From a checkpoint of a small transformer trained on Wikipedia: untied embeddings.
Each number is 128 + 32 x the weight over its row's rms, rounded and kept within 0 to 255. Layers, rows and columns count from 0. The size above them is the row's rms in percent of the matrix's.

# layer 5 MLP down (transposed), 320x128, rms 0.108, rows 115-132, columns 0-127
size [ 77 106  91  98  71  97 110 107 106 108  97  97 106 100  85 103  86  86]
[[166 111 117 175  88 147 116 101 114  90 167 111 149 107 105  96 102  71 120 132 119 138 108 145 120 143 108 172 132 111 116 150 121  74 145 145 155 138 135 127 145 158 106 110 173 176  81 155 144 108  90 146 138  98 171  32 135 165 140 124 128 165 161 143 128  65 133 126  92 112 127  78 162 147 199  93 138  86  68 124 255 116 128 141  75 113 156 107 126 120 129 143  63 133 186 122 154  64 136 101 113 139 131 131 131 132 127 118  98 121 112 174 137 152 128 108 133 137 134 150 100 177 112 129 104 115 152 153]
 [108 119 169 143 129 118 115  60 140 120 149 119 121 126 164  92 149 149 122 124 122 124 120 125 156 111 184  97 186 171 189 135 129  82 110 148  89  35  81  78 113 185 120 149 116 141 124 166 114  87 179 151  82  86 135  89 149 128 100  40 141 144 148  84 132 175 114 161 117 178  96  60 166 158 139 117 138 155 119 154  66 118 113  88 125  93  89 134 103 126 173 189 170  87 132 126 126 184 138 121 145 126 121 134 130 185 133  96  85 102  95 162  93 120  94  98 156 148 203 111 119 108 106 126 148 122 131 154]
 [134  98 102 142 143  95  91 130 131 128 192 127 110 191  71 146  86 130 163 101 139 121 134 109  99 115  96 164 189  35 166 133 146 122  97 167  75  94 111 118 138 144 134 215 132 128 128 151  99 104 196 107 140 101 134 109 149 109  93 103  91 143  84 141 161  74 137 133  67 131 108 121 112 141  89  78 161 124  82 158 156 195 147 120 159 180 159 147 183 192 105 124 119 154 122 117 106 145 118 183 128  88 129 136 119 119 159 129 194 109 106 129 180 118 174 205 131 140 107 124  89 159 115 119 147 140 111 146]
 [150 179  98 125 106  93 125 192 116 132 115 159  77 100 139  77 140 124 172  75 141 203 141 123 157  82 133 110 130 115 150 117 140  64 136  97 124  82 158 129 119 145 143 170 124 143 181  92 142 163 141 102 178 160  82 163 184 146 150 149 128 126 124 134 126 147 165 143 133 127 130  96 126 107  76 117 158 143 123  91 139  78  91 182  96 105 185 108 134 121 139  88  64 128 112 147  93 118 155 189  27 149 113  89 116 124  68 129 144 123 116  95 109  82 156 145 175 163 106  65  90 137  96  90  94 108 105  84]
 [208 122 139 156  64 137 125 139 103 126 196 101 149 120 120 141 156 110 100 163 133 165 128 128 108 143 115 127 167 111 138 136 149  68 156 161 111 136 138 105 147 176 118 125 197 145  91 151 106 121  84 143 136 103 170  35 136 177 115 128 153 154 160 164 160  69 142 119 106 115 136  67 149 148 160  72 138 120  35 119 240 118 115 123 104 141 116 151 125 145  97 130 125 129 182 123 174 114 137  38 141 113 112 131 109 124 138 123 126 111  92 211 120 131 159 131 111 154 126 146 122 184 107 116 107 140 115 152]
 [116  99 133 138 121 118 115 213 103 122  44 156 140 123 130 136 160 179 145 183 140 127 133  91 145  94 148 113 132 156 137  80 160 147 152 122 133 131  83 168  92  93 159 108  94 118 124  90  68 120 193 114 121 162 192 161 141 109 107 196 141 111  69 149 137 150 142 110 107  92 147 121 119  79  95 118 138 103 146 147   0  98 144 107 181  89 172 130  95 122 126 146 120  93  83 129 165 122 125 143 185  96 126 135  92 127  97 119 186 158 138 158 123 123 134 170  96 127 110 105 184 121  88 134 119 143 177  99]
 [137  42 188 127 142 137 136  92 150 152 148 105 185 118 126 173  99 109 133 143 182 131 131 153 148 133 160 157  77 114  74 192 140 166 127 147  70  86 110 119 137 110 142 139  96  84 170 148 158 133 187 135 125  95 126 120 133 102 129  91  94 180 126 137  95 153 125 164 125 124 194 103  99 175  68 117 150 131  92 164 102 127 155  98 133  78  85 133 156 125  66 126  88 123 119 150 120  46  95 159  94 145 141 167  85 127 122 122 189 104 178 118 152 125 149  66  94 124 164 125  69  77 100 139 121 160 149  99]
 [184 118 172 155  86 125 139 126 176 158  82 169 166 110 173 140 126  73  97 137 202  94  96 183 147  95 152 128 146 143 178 136 133  74 150 134 114 143 149 147  96  95 168  99 156 101  89  38 109  93 120 136 106 116 163 171 125 121 145  92  54  99 171 133 131  95 128 144 150 116 129  46 101 199 123 160 127 113 150 150  97 149 115 123 130 126 191  55 121 136 113 122 116 118 114 144 142 128 160  95  92 101 181 166 128 180 144 135 179  96 129 142 153 107 135 128  95 162 152 121 194  79 146 131  96 101 125 136]
 [138 177  95 106 129 127 103 112 136  92 182 118 130 146 116 117 138 156  82 104 113 146 174 120 119 207 124 128 177 108 122 118 165 147 105 104 103  90  61 165 131  52 152 151 158 104 103 125 158 133 133 105 144  77 172 135 133 131 165 129 151 163 150  69 164  81 115 162 127 128 105 117 159 110  91 134 145 140 152 123 100 100 146 131  83 160 170 100 127 163 144 121 154 161 221  93 110 121 158 114 106 189 113 126 138 168 220 169 110 129 109  90 116 135 121 211 190 172 152 143 126 142  97 119 151  86  68 174]
 [175 141  90 107 116 101 118 117 138  89 135 134 117 123 135 114  92 159 129 119 131 137 180 104 102 144 116 202 222 111 143 173 114  67 185 157 170  55 139  94 151 149 146 143 117 152 142 174  85 169 161 117 136 143 179 187 149 142  70  99 137 121 173 115 103 102  86 115 122 100 100 114 108 124 131 138 127 127 121 114 165 140 144 127 191 168  86 127  86 130 136 108 153 132 140 117 127  80  79 162  43 147 157 142 180 130  82 160 172  84  65 127 151 153 168  94  69  79 139 124 102 124  95 168  92 123 122 131]
 [133 152 136  67 119 167 115  50 150 128 124 113 115 109 138 137 160 161 113 133 116 117 112 115 118 154 180  65 161 113 138 115  89 177 137 155 129 200  65 178 119 146 115 162  87  82  83 151 127 130 100 141 107 104 133 136  70  91 111  94 112 136 119  69 131  98 227 144  97 161 116  95 123 153 134 160 161  91  92 143 123 130 123 127 115 103 121 175 126 199 147 156  94  94 178  97 116 142 152  69 184 107 110 129 114  88 203 118 136 100 165 153 104 135  84  95 172 141 192 130 105 185 151 110 104 119 136 120]
 [171 122  96 143 128 183 106 109 114 127 132  97 108 110 106  93 162  83 141 124  98 134 150 140 162  63 164 160 165 130 145 144  51 140 145 125 187 152 137 110 143 100 137 100  89 109 106 189  97 135 109  58 131 106 176 123  82 148 121 167 101  72 164 168 137 128  74 129 161 143 115 143 142 114 138 104 156 163 129  82 169  71 104 103 119 174 124 163  84 118 106  71 130 108 179 128 142 141 184 112  90  84 106  68 163 135 155  99 149 113  63 105  67  96 137 150  99 158 177  92 119 117 136 178 116 161 191 102]
 [127 131 113 105 114  98 173 133 133 154 109  56 158 104 133 148 135 172 127 170 166 160 101 191 203 109 117 131 126 111 117 121 142 120  86  81  59 125 130 146  80 135 150 100 119  86 167 130  91  95 130 204 133  95 122 135 168 122 136  73 144 126 161 139 169 129 124  36  70  71  75 152 119 144 139  86 100 137 124 158 154 123  64  85  59 128 171 160 119 115 119 107  98 124 104 150 125  65 107  78 107 128 152 112 148 148 127 129 122 164 169 153 168 118 129 142 136 145  73  95  78  86 138 130 159 146 185 142]
 [119 145 133 144  92 102 130  94 124 139 134  92 136 101 114 132  98 133 123 190 171 140 161 187 171 131 107 150 118 126 107 100 215 135 140 159  77 162 121 128 102 154 157 135 133 195 110 194 141 102 117 131 156 181 121  97 111  64 199 145 108 132 152 115 147 133 136  97 177  87 171 118 100 110 171 162 176 222 130 153 162 156  88 135 114 132 101 154 143 131  86 162  85  51 130 189 190 141 121 139 146 134 103  92 116 193  99  93 116 156  75 141 100 143 102 147  94 137 135 104  96 135 127 138 137 145 117  68]
 [143 104 140  92 132 152  76 174 162 127 184  86 105 191 166 122 157 100 159 120 159 136 124 110 156 113 137 145  97 120  73 139 137 176 179 143 148 153 162 136  96 194 114 124 110 125 191 137 150 135 148 115 135 100 203 126 227 129 161 127 152 134 103 119 148 164 108 115 144 120 119 101 115 125 143 104 131  96 136 166 117 138 123 113  97 126 133 131 175 121 123 120 149 153  97 105  27 114 133 219 113 121  49 179 158  78  83 124  77 165  83 129  65 103 131 139 104 181 122  74 128 121 109 124 110 121 126 149]
 [180 153  97 147  98 107 154 138  99  91 143 108  85 101 168 153 110 125 149 150 197  85 105 181 105 161 135 153 169 135  99 112 150 195 142 110 191 150  87 125  80  88 100 120 100 121 106 146 153 120 105 148 139 164 125 116 126 126  70 196 122 130 192 144 197 118 144 123 133 126 207  91 182 112  98 110 139 152  65 182 125  71 165 115 162 131 127 157 133  73  92 136 119 106 153 135 141 143 123  89  77 126 100 133  52 152 133 143 171 130 129 112 113 155 110 137 137  84 133 179 186 149 101  97 116 175 126  85]
 [189 134 103 132 104 133 152 145  96 108 220 117 126 119  90 136 139 100 154 105 155 163 121 122 136  82 125 163 136  95 124 116 105 101 138 166 141 158 157 122 155 246 145 104 179 162 130 124  95 109  81 124 132 109 121  84 146 130 134 142  90 117 139 142 149 113 106 103  97 148 151  60 137 153 178 121 143 105  71 109 255 161 102 122  51 125 123 102 109 112  76 126  90 180 173  95  84 125 144 138  96 148 130 147 120 166 136 115 138 112 120 163 104 152 142 111 159 160 119 137 117 137 136  99 105 107 125 173]
 [ 89 119 121 158 165 104 111  94 155  92  35 131 124 112 160 159 161 114 144 150  72 127 101 130 121 142  91  68 101 151 124 158 152 147 133 129  97  82  98  95 167 173 110 137  83 146 175 135 100 217 216 124 125 118 153 199 108 102 123 109 131  75 105 134 101 120  99 130 123 133 104 196 122  93 102 151 115 168 197 154  71 135 135 161 159  86 132 151 134 116 128 125  62  75  98 136  94  88 141 147 141 140 144 141 137 167 117 150  68 150 161 129 136 152 113 145 132 134 110 109 154  98 109 206 164 139 117  86]]
# layer 5 MLP gate, 320x128, rms 0.118, rows 116-133, columns 0-127
size [ 95 103  97  80 102 112 111 111  99  95 112 102 101  99 108  89  90  96]
[[143 111 152 195 122 178 144 237 148 146 108 183 139 187 125 142 151 107 122 142 150 155 118  19 124 128 119 161 155 125 146 107 161 171 118 111  87 156 167 117 155 102  83 119 118 137  79 156 127 134 117 152 133 183 131 140 151  74 184 119 108  79 119 193 143 102 168  97 131 105 118 141  69 117 166 139 126 136 113 126 140 101  93 148  88 131 193 185 126 150 109  81 137 121 145 139 165 146  89 136 122 137 154  82 117 123 128 158 161 118 220 169 127 130 131 170 130 135 165 111 128 156 131 110 149 102 195 141]
 [108 129 118  92  63 111 137 160 114  85 155 154 122 123  84 168  96 128 136 118 166 100 130 181 125 178 177 180 143 163 129  94 122  69 104 150 157 146 123 142 197 125 131 103 135  98 124  90 114  88 103 109 173 156 122 118 109 131  91 151 155 192 102 143 148 147 134 122 166 128  70 107 108 166 177  68 153  89  29 129 219  89 130 115  98  61 156 125 106  58 147  92 112 112 134 115 189 148 128  94  94 147 111 184 124 155 122 172 137 167 144 149 106 146 144 123 103 115 127 170  82 153 147 120 123 125 138 101]
 [134  91 125 106 155  97 155 148 120 160  15 138 125 152 171 188  93 140 176 147 150  98 152 128 147 122  54 168 208 132 158 109 173 160 100 129 101 180  96 128 135 127 136 145 144 181 123 114  91 151  79 102  96 119 134  93 121 137 106 164 137 122 138 179 109  99 119  81 116  93 152 168 109  92 101  98 100 117 117 243 105 141 120 112 146 110 155 118  51 154 149 158  65 139 131 115 169  89 118 135 119 109 133 165 146 110 103 134 184 134 174 169 159 105 111 138  83 127 153 119 117 132 104 152 107  95 158 111]
 [164 135 102 102 120 111 109  78 145 128 155 111 119 180 173 130 156 167 136 126 117  93 116 149 118 117 118 144 145 151 137  77 179 191  47 101 133 155 136 156  82 110 179 183 117 131 158  78 205 129 124 133 180 157 155 175 111 110  70 126 160 117  87 168 144 165 139 142  82 109 109 129 102 140  94 147 168 166 143 104  93 153 100 192 155 104 130 115 107  99  94 182 141 141 125  93 122 131 176 132 140 178 160 135 111 113 102 112 146 139 196  73 214  93 178 150 151  93 187 108 135  89 130 159 101 137 148 141]
 [124 118 146  93 117  81  87 131 113  98 157 145 154  94  92 199 109 112 191 139 129 157 121 143 140 170 122 112 163 141 136 114 139 122  78 134 140 149 160 157 181 129  96 188 120 158 119 156  32  94 134 104 117 192 180 152 115 180  98 160 141 150 153 141  83 152 114  89 130  87 128 111 152  99 116 102 128 134 125 147 142  56  94  96 125  78 180 155  75 152 120 136  97  74 158 141 142 193 119 128 177 126 179 133  84 101 103 149 203 143 143 130 125  96  54 125 106 130 108 136  86 124  88 119 199 137 119 135]
 [112 156 171 169 163 123 124 168 119 152 132 143 133  78  45 138  86 154 113 120 147 197 120 175 147 113  55 144 165 116 178 134  92 127 144 148 147 150 112 162 160 150 144  99  92  90 106 163 163  99 118 132 140 161 130 103 165 132 134 160 122 120 169 171 108 114 163 142 117 108  96 135 129 102 145 110  62 148  93 156 136 110  62  92 130 167 173 217  38 172 138 167 115 136 138 152 167 146  98 136 110 118 122 122  79 100 133  91 139 119 140 137  67 161 109 199  96 105 119 147 154 114 111 127  55  84 124 159]
 [106 166 111 110 137 106 106 172 187 175  82 160 115 118 126 149 173 109 160 144 121 170 122 164 139 170 128 115 131  91 172 113 141 125 160 121 157 145 162 131 135 145 123 153 105 126  99 197 113 171 169 109 176  91 173  99  71  98 122 172 124 121 146 156 145 109 109 104  75 102 104 159 124  90 146 138 135 150 127 116 140 108 193  73 103 151 147 150 114 117 173 159 121 166 184 152 233 103 105  79 130 128  51 109 117 161  72 101 112  97  63 148 108  77 141 153 110 162  93 199 114 155 119 131  90 121 121 163]
 [124 123 134 139  63 144 160 181  86 197  86 127 123 129 160 131 153 114 150 155 145 142  97 114 129 173 113 131 122 100  83 129 138 137  99 121 161 166 231 124 109 112 117 101 129 122  69 171 142  93 110  85 122 196 103 100  79 139 137 145 122 157 173 151  96 172 131  63 127 140 203 111 130 107 142 146 157  64 141 164 139 182 156  86 162 125  79  90 119 184 115 132 114 126 109 137 177 123 132 112  88 133 148 128 123  86  71 135  92 135 147 140 169 124  74 130 110 152 159 147 151 163 107 129  94 167 179 205]
 [123 170 104 151  75 150  77 119  77  89  80 105 142 125  90 161 181  92  95 163 162 118 127 110 146 143 112 140 162 136 147 117  78 164 115  54 120 119 118 119 152 142 159 176 149 100 107 120 102  99 174 163 134 110 171  75  96 107 124 151 193 160 186  91 109 138 146 119  77 144 125  67 142 130 139  61 171 123  85 111 173  99  98  99  90 186 152 105  86 127 198 131  93 118 177 118 167 172 108  97 123 129 113 145 136 140  93  94 109  60  95 161 102 112 109 119 106 175 115  86 134 103 122  85 146 136 187 134]
 [122 209 131 124 163 130  94  89 132 170 106 132 146 165  94 142 142 101  89 129 150  67 115  76 150 169 104 126 171 119 128  45  86 154  98 152 136 131 190 153 141 154 128 147 108  98 140 136 134 115 109  70 138 155 108  87 140 195 138 130 122 102 140 181 105 158 121 117  77 135 138 108 143 121 158  69 128 149  92 125 124 159 137 105 164 137  89 114  96 160  94 127 104  65 133 132 176 179  82 141 147 102  65 134 121 105 100  75 126 104 109  87 171 172 157 118 135  93  72 189 187 145 102 182 152  94 181 148]
 [102 193 111 145  91 130 127 158  81 170 118 113 175 134 155 166 117 123  87 133 232  95 157  95 188 167 117 110 108 123 111  80 146 125 142 115 104 177 142 161 190 119 156 134 157 175 105 116  83  80 102 131 127 157 148 121  89 134 188 141 101 143  49 213 114 150 146 125 108 108 121  87 133 183 117 110 180 126 121 179 130 149 163  90 130  66 128  97 128 153 131 115 163  79 108 138 135 144 116 140 142 155 123 160  78 134  84 156 130 105  80 112 184 159 130 149 101 126 162  93 115 108  85 117 118 153 187 134]
 [115 107 111 109 119 161 109 136  98 148 157  67 118  82 120 121  42 130 142 177 150 118 127 111  80 139 201 145 100  76 114 143 181 122 121 152 143 148 104 121 137 148  77 124 147 131  93 144 178  82  80 204 136 132  79 104 104 124 146 150 131 160 217 166 141 140 133 150 138 131 156 123  93 153 171  42  87 138  86  82 102 123 143 135 122 199 165 114  99 124 115 125 161 162 147  97 148 118 104 148  95  82 135  96 162 158 123 184 121 121  90 188  78 129  91 164  76  84 116 138 133 170 146 119 112 112 153 137]
 [147 128 141 189 113 161 111  73  80 135 119 120 126 106 134 163 176 112 137 192 113 131 116 117  83 192 142 114 137 156  83  95 135 131 130 112 152 158 186 100 115 172  98 146  97 165  88 167 137 131 139 144 116 137 146 119  90 149 169 139 151 168 164 105 149  79 119 101 143 103 128 132 176 169 133 137 174 170 113 119 162 133 142 137  42 158 187  91 147 138 172 135  91 147 164  72 163  98 181  85 134  98 116 140 165 115 160 137 118 108 147 149  82 119  87 142  80 107  95 232 118 107 156 117 183 123 149  55]
 [ 94 151 161  95  98 110 139 148 175  75  96 115 108 132 138 164 101 113 150 134 117 138 147 150 148 184 136 180 182  88 124 103 157 136 110 101 128  79 172  96 141 135  92  95 125 143 111 161 170  97 117  97 140 124 120  90  65 114 133 201  93 129  82 186 127 106 200 149 123 205 133 172 118 139 103  66 119 117 131 107 147 125 158 156  88 159 166 219  65 139 184 115 109 129 129 144 138 107 122 136 116 115 101 128 166 124 138 109  98 122 166 171 143 138 174 204 166 154 157 141 127  85 122  53 142  87 131 121]
 [ 90 192  81 144  66 166 167 130 114  93  68 107 161 117  85  99  88 134 111 117 102 146 108  48 112 118 150 145  93 145 119 106 139  67 101 149 145 126 167 145  92 140 102  91 140  90 130 144 165 161 114 164 136 145 152 128 116 153 132 138 160 146 162 131 205 149 114 111  98 162  39  88 151 173 101 105 100 136 109  83 144 104 128 172 121 153 178 108  97 119 199  70 124 137 114 174 150 127 129  81  74 187 119 167 178  59 131 104 106 106 113 137 125 159 127 107 169 149 131  99 105 134  71 116 132 103 159 143]
 [172 171 133  90 115 137  76 194  94 125 169 112 127  59  97 152 142 148 136 144 112 140 121 152  99 139  99 150 170 109 162  97 167  64 144 116  72 120 135 115  81 131 153 174  91 142 139 170 123 156  85 215 142 143 123 157 149 101  83 127 166 143 130 111 143 114  89 153 144 159 156 187 164 151 127  29 135 126 105 119  80 135  84 115 119 180 159  63  82 143  65 147 130 174 147  95 135 115 141 121 112 126 104 178  97 178  96 127 144 118 132 152 154 118 163 116  93  53 117 130 111 153 149 176 126 138 139 156]
 [123 125  98 184 147  88 145 121 117  52 116 161 176  69 173 154 112 128 103 152 116 111  96 168 132 141  67 140 159 139 130  97 115 144 117  93 105 113 134 120 155 172 109 131  99 140 121 137 136 152 124 148 148  78 225  89 133 147 146 104 153 101 105 102 143  71 106  97 166 124 157 129 100  85 154 163  79 189  84 144 131 119  63 140 149 104 134  96 106 154 133 108 141 115 128  96 109  48 183 112 134 113 142 140 115 188 121 194 130 165  75  93 132 161 117 136 129  57 185 134 149 150  85 197 173 126 135 145]
 [121 167  75 156 138 175 131 119  94 140  85 145 157 129  53 107 147 151 156 142 135 100  23 134  97 169 114 145 169 115 115 103 145 101 141 107  77 122 114 129 103 107  98  95 134 145 107  80 123 103  96 131 153 122 137 144 121 132 232 116 130 173 151 109 118 146 177 170 106 118 143 108 125 147 112 116  61 162 145 158 181 160 137 147 120 144 110 163 193 131 106 128  82 124 175 159 154 134  88 123  95 152 143 153 161  60  87 108 121 119 105  72  88 168  91 124 176 104  64 148 165 134  80 108  94 147 103 176]]
# layer 5 MLP up, 320x128, rms 0.123, rows 116-133, columns 0-127
size [102 100  99  72 105 101 115 100 113  92 115 105  96  89 101  88  86  91]
[[146 136 161 152  89 154 153 145 130 169 116 152 145 169 244 158 106  76 101 131 159  90 162 132 166  95  94 128 103  87 152  91 154 150 152 112 169  87 160 164 152 100 162 151 119 112 116  95 105  84  84 155 107 147 155 110  77  80  63 127 146 119 158 133  59 168 134  82 163 108  78 108 165  55 172 139 186 112 142 136 148 109 167 149 119 130 148 137  90  79 127 155  97  87 110 141 150 132 103 113  96 115 144 133 170 113 117 110 125 121  64  96 121 114 167  95 159 125 124  77 123  92 190  93 161 106 140 134]
 [ 73 124 128 102  98 112 126 193 110  82 128 126 123 119  66 165 129  77 154 147 126 102 137 150 173 161 162 147 127 144 157 108 105 104 141  80 150 148 155 145 167 135 202 120  76 158 103 122 147 177 107 135 138  96 131  58 148 120  90 142 148 127 140 133 112 121 134  92 143 110 130 117  80 170 192  63  83 124  54  82 169 112 110 106  71 112 184 117 125 123 165 122 145 137 146 122 149 117 125 132  85  94 134 144 123 138  78 196 162 124  80  44 114 101 143 196 110 111 174  80 112 120 135 101  87 126 116  73]
 [ 83 119 154 139  90 118 202 135 131 171 120  58 171 103 179 143  67 122 180 126 173 148 128 153 124  85  65 153 152 118 149 139 126 111 142 122  68 142 122 101 141 112  91  99  89 163 137 135 144 120  72 126 128 145 160 130  96 122 159  98 177 144 120  89 169 191 173  90 140 121 181 167 121 133  85 150 139 121 165 133 119 177  96 158 126  92 138 103 102 110 172 124  76 138 107 152 138  70 113 117 113 134 103 114 113 104 107 152 138 141 105 140  89 136  87 179 123 221  93 163 137 166  70  52 152 135  86  98]
 [178 111  91 137 147  83 146 138 132 117 121  89 141 165 157 132 158 158 167  95 129 119  90  90 173  81 139  93 135 145 138  89 138 168  77 120 157 104 123  95 111 107 148 124  79 113 172  98 116 129 168  82 107 129 116 144 132 120 137  71 153  96  82  52 139 132 129 124 110 112 118  74  55 143 113 166 130 154 157  70  87 137  83 166 128 163 194 115 122 145 100 144 102 176 101 167 102  82  96 168  84 173 118 164 169 113  83  99 139  77 149 104 106 100 171 186 186  78 105  91 146 121 166 106  89 101 132  78]
 [121 124 147 126  82 159 154 106 141 153  99 105 175 124 169 103 161 104 150  95 140  41  97 102 109 107 100 154 171 160 160  91 132 134  89 136 201 102 141  77 106 161 189  92 174 131 132 155 198 120 161 134 116 124 108 108 140  82  61 109 148 175 145  95 141 155 106 148 133 133  67 163 153 148 135 121 108  74 134 142  97 146 153 138  95 146 151 117 119 104 161 127 122 150 127  57 161 125 144 142 106 159  95 104 144 136 105  48 127 129 111 110 130 224 220 118 131 105 129 144 138 148 181 118 118  67 146 114]
 [115 120 114 118 166  84  99 120 120  92 126 144 146 150 109 183 123 164 123 139 116  90 105 146 138 127 122 182  93 110 136 122 124 153 105 104  60 152  68 138 110 119 156 147 105 149 174 120  81 141 145 131 138 222 160 141  81 136 194 119 172 101 132 122  91 104  82 116 113 158 120 136  31 166 115 115 156 128 125 160 104 135 139 132 128 164  66 104 173 149 125  89  77 100 109 168 172  84 121 159 153 107  86 131 168 181 176 157 184 111 142 151 124  77 147 127 126  97 131 175 127 131 162 110 150 109  39  64]
 [176 111 182 119 114 130 121 104 103  80 155 120  78 123  66 112 133 132  64 113  91  89 100 161 148 140 163  97 166  65 181  71 161 116 139  80 101 131 151 185 132 171  68 140  94  71 108 135 132  74 117 120 109  96  98 148 134 117 153 144 116 151 101 157 130 124 162  76 162 139 163  86 100 112  95 111  81 114 120 118 168 130  24 117 105 129 139 118  89 113  98 138 155 139 145 129 116 148 123 152  86 141  84 116 110 105 136 168 176 141  45 159  52  97 123 141 127 143 111  78 115 123 103 100 166  90 150 125]
 [152  73 130 100  88 154 155 225 113 101 117 108 113 209 149 177 115 152 119 130 119  52 109 172 153 110  99  79 122  79 160 158  89 131  73 119 140  86 160 124 155  92 130 121 101 148 147 135 131 193 169 128  72 106 210 129 138  94  90 116 148 112 125 119 156  99 161 120 109 144 100 132 129 126 101 148 123 129 130 161 134 133 184  85 106 131  92 117 108 150 120 133  87  97 124  61 174 124 128 130 135 110  66 149  80  94 146 118 129 213 142 100 157 159 166 130 147 196 157 152 103 122 120 121  73 122 111 106]
 [149 119 106 156 135 175  59  96 124 176 101 133 105 134 113 143 148  80  84  93 149 104  91 109 119 108 135 138 171 113 142 138  85 190 144  90 143  93 132  91  99 128 157 134 146 118 147 128 139  88 136 109  99 141 161 149 111 129 130 131 143 109 155 104 142  99 117 129 110 121  49  67  79  73 168 207 131 134 136 121 147 157  85 126  66 170 137 109 134 114 156  79 128 141 208 175 136 154  95 113 111 136 145 197 155 106  90  99 103  75 121 112 172 161  97  99 199 123  88  97 132 104  95 173 196 126 115 193]
 [118 223 129 126 155 168 160  73 141 107 121  89 130 144 158 151 184 143  55 104 140 109 143  94 123  85  98 181 153 150 132 141  85 144  95 102 126 141 146  66 149  93 174 135 147  93 166 142 113 199  92  79 114  71 156 155 131 156 130  94 173 140 188 109 160 107 110 144 155 130 132 138 153 165 168 183  82 142 158 153  93  99 107  99 110 143 136  76 173 139 136 135 132 148 133  97 107 110 133 103  31 169 117 184 130 141 103 134 124 138 153  85 112 146 111  59 132 147  89 164 155 105 112 146 104  83 110 138]
 [133 165 155 133 141 112 139  93 138 225 112  94 175 130 198  79 110 126 139 112 197 109 121 103 111 150 164 134 160 162  79 134 139 152 155 110 110 157 178 137 159 125 151 102 126 192 146 121  82  99 195 129 108 143 165 110  88 142 170 106  98 155 119 120 159 123  92 155 141 110 136 179 100 174 138 130 181 136 124 128 135 176 138  73 145  97 115 104 161 127 110 155 152 130 112 160 131 165 146 132  97 116 113 150  85 184  44 126 104  87  36 134 141 114 128 125  44 138 149  87  76  91 147 124 147 155 135 104]
 [132 115 150  79  77 113 113 116 115 101 152  88 157 115  99 118 143 151 136 108 143 116 150 229 144 182 142 117 178 141  68 120 108 155  88 121 120 173 114 141 160 108 164 174  82 132 111 153 114 173 227 116 194 138 111 113 140 162 124 100  98  97 176 125 154 122 128 128 116 128 129 131 127  93 145 133  72 112 165 120 129 169  55 172 122 130  71 143 176 138 112  91 125 145 119 104 134 119 160  90 115 125 128 134 134 107  98  87 139 159 100 114  83  84 153  30  94 143 139 146 140 159 171 191 160 112  86  75]
 [119 141 105 141 124 116 170 134 171  65  77  87 127 105 104 120 117 126 139 115 158 124 158 179 156 140 150 151 122  96 102 148 139 177 127 136 159 159  96 132 175 183 117 110 102 142 134 142 133 140  92 145 142 139  94 133 130 116 117 128 110  58  91  94  88 128 163 163 117 200 147  99  76  81 154 109 118  83 164 154  99 150 158 150 151  39  92 235 121 122 107 103 127 128 167 111 104 152 153 120 201 216 106 156 187 179 155 177 115 122 127 119 135 158 173 130 145 167 145 168 160 163 137 132 124  90 117 110]
 [ 66 114 141  87 137  62 178  93 145 110 120 124 103 138 129 165  98 103 159 142 118 121 121 175 119 102 101 113 156  80  97 123 105  81 144 108 125 131 172  83 114 108 103 121 135 124 142 170 183 114 142  69 146 120 145 108 106 134  75 125 100 114  76 165 131  89 193 171 110 177 135 174 153 130  87 115 155  91 143 152 106 116 158 145 175 124 137 197 119 144 162 123  55 108 132 162 127 172  50 164 154 137  80  90 197 103 145 114 104 151 187 143 143 164 141 151 208 144 145 168 148 128 170  68 126 115 125 131]
 [ 97 109 124 179 163 128  95 187 124 210 122 128 142 124 124 106 101  87 123 105 154 139 108 163  91 144 137 167 110 107 185 129 141 126 132 123 192 138 115 131 118 128 156 134 237 117 118 142 112 134 126 128 154  72 138 120 119  30 211 139  98 119 122 198 168 100 157 147 165 143 104 134 135 114 184 143  87 177 132  63 170  94 158  99  78 153  99 116 137 106 151 130 116  75 150 123 125 101 145 116  94 158 140 153 131 168 103 104  93 113  87 161  61 135  85 151 165 174  95 127  99  98 114 109 104 122 120 122]
 [138 146 104 127 115  92 150 164 129 113 142 133 114 135 141 142 106 145 157  69 104 127 139 176 152 165 129 145  59 135 107  97 137  37  74  63 127  79 135 147  93 169 102 141 136 112 176 119 129 183 127 109 114 105 157 167 158 116 125 131  71 125 126 139 153 139 135 159 190 142 113 137 131 178 122  66 121 129 104 102  93 107  43 177 163 161 106  86 181 100 111 139 134 132 124  90 116 140 166 114 122 140 100 157 100 165 119 134 136  32 185 126 168 160 164  62 141  68 190 140 129 117  80 132 139 141 117 155]
 [118 148 155 122 131 152 132 106  71 158 147  91  90 165 154  94 102 127 107 154 113 107 131 122 113 144 145 131 125  88 146 180 157 104 125 156 106 153 209  95 117 166 130 129 143 117 108 132 157 126 105 105  65 175   0 136 122  92 124  94  54 209 166 113 149 152 137 127 132 114 104 134 126 127 171 105 133 105 194 131 103 110 161 143 114 169 102 106 188  93 161 103 145  98 158 127 125 158 103 129  55 142 116 140 125  84 132  32 111 107 148 143  84 116 144 141  99 185 121 122 102 115 181 142 123 149 128 115]
 [117 172 148 174 138 144 159 153 118 130 127  88 135 102  80 151  55 126 211 118 137 173 169 143 192 161 119 174 151 162 174 103 121 190 157  83  96 153 165 163 138  95 152 147  98  63 122 131 169 136 131 114 185 205 127 123  99 131 159 156 145 116 150 169 108 125 151 127 131 145 193 181 100 133 135 104 164  70 136 100 132 127  94 151 102  84 139 168 125 139 144 154 185 154 156  68 161 117 164 144 139 108 185 126 133 142 101 189 162 145 102  94 135 119 137 103 111 173 130 156 152  97 113 137 120 139 145 201]]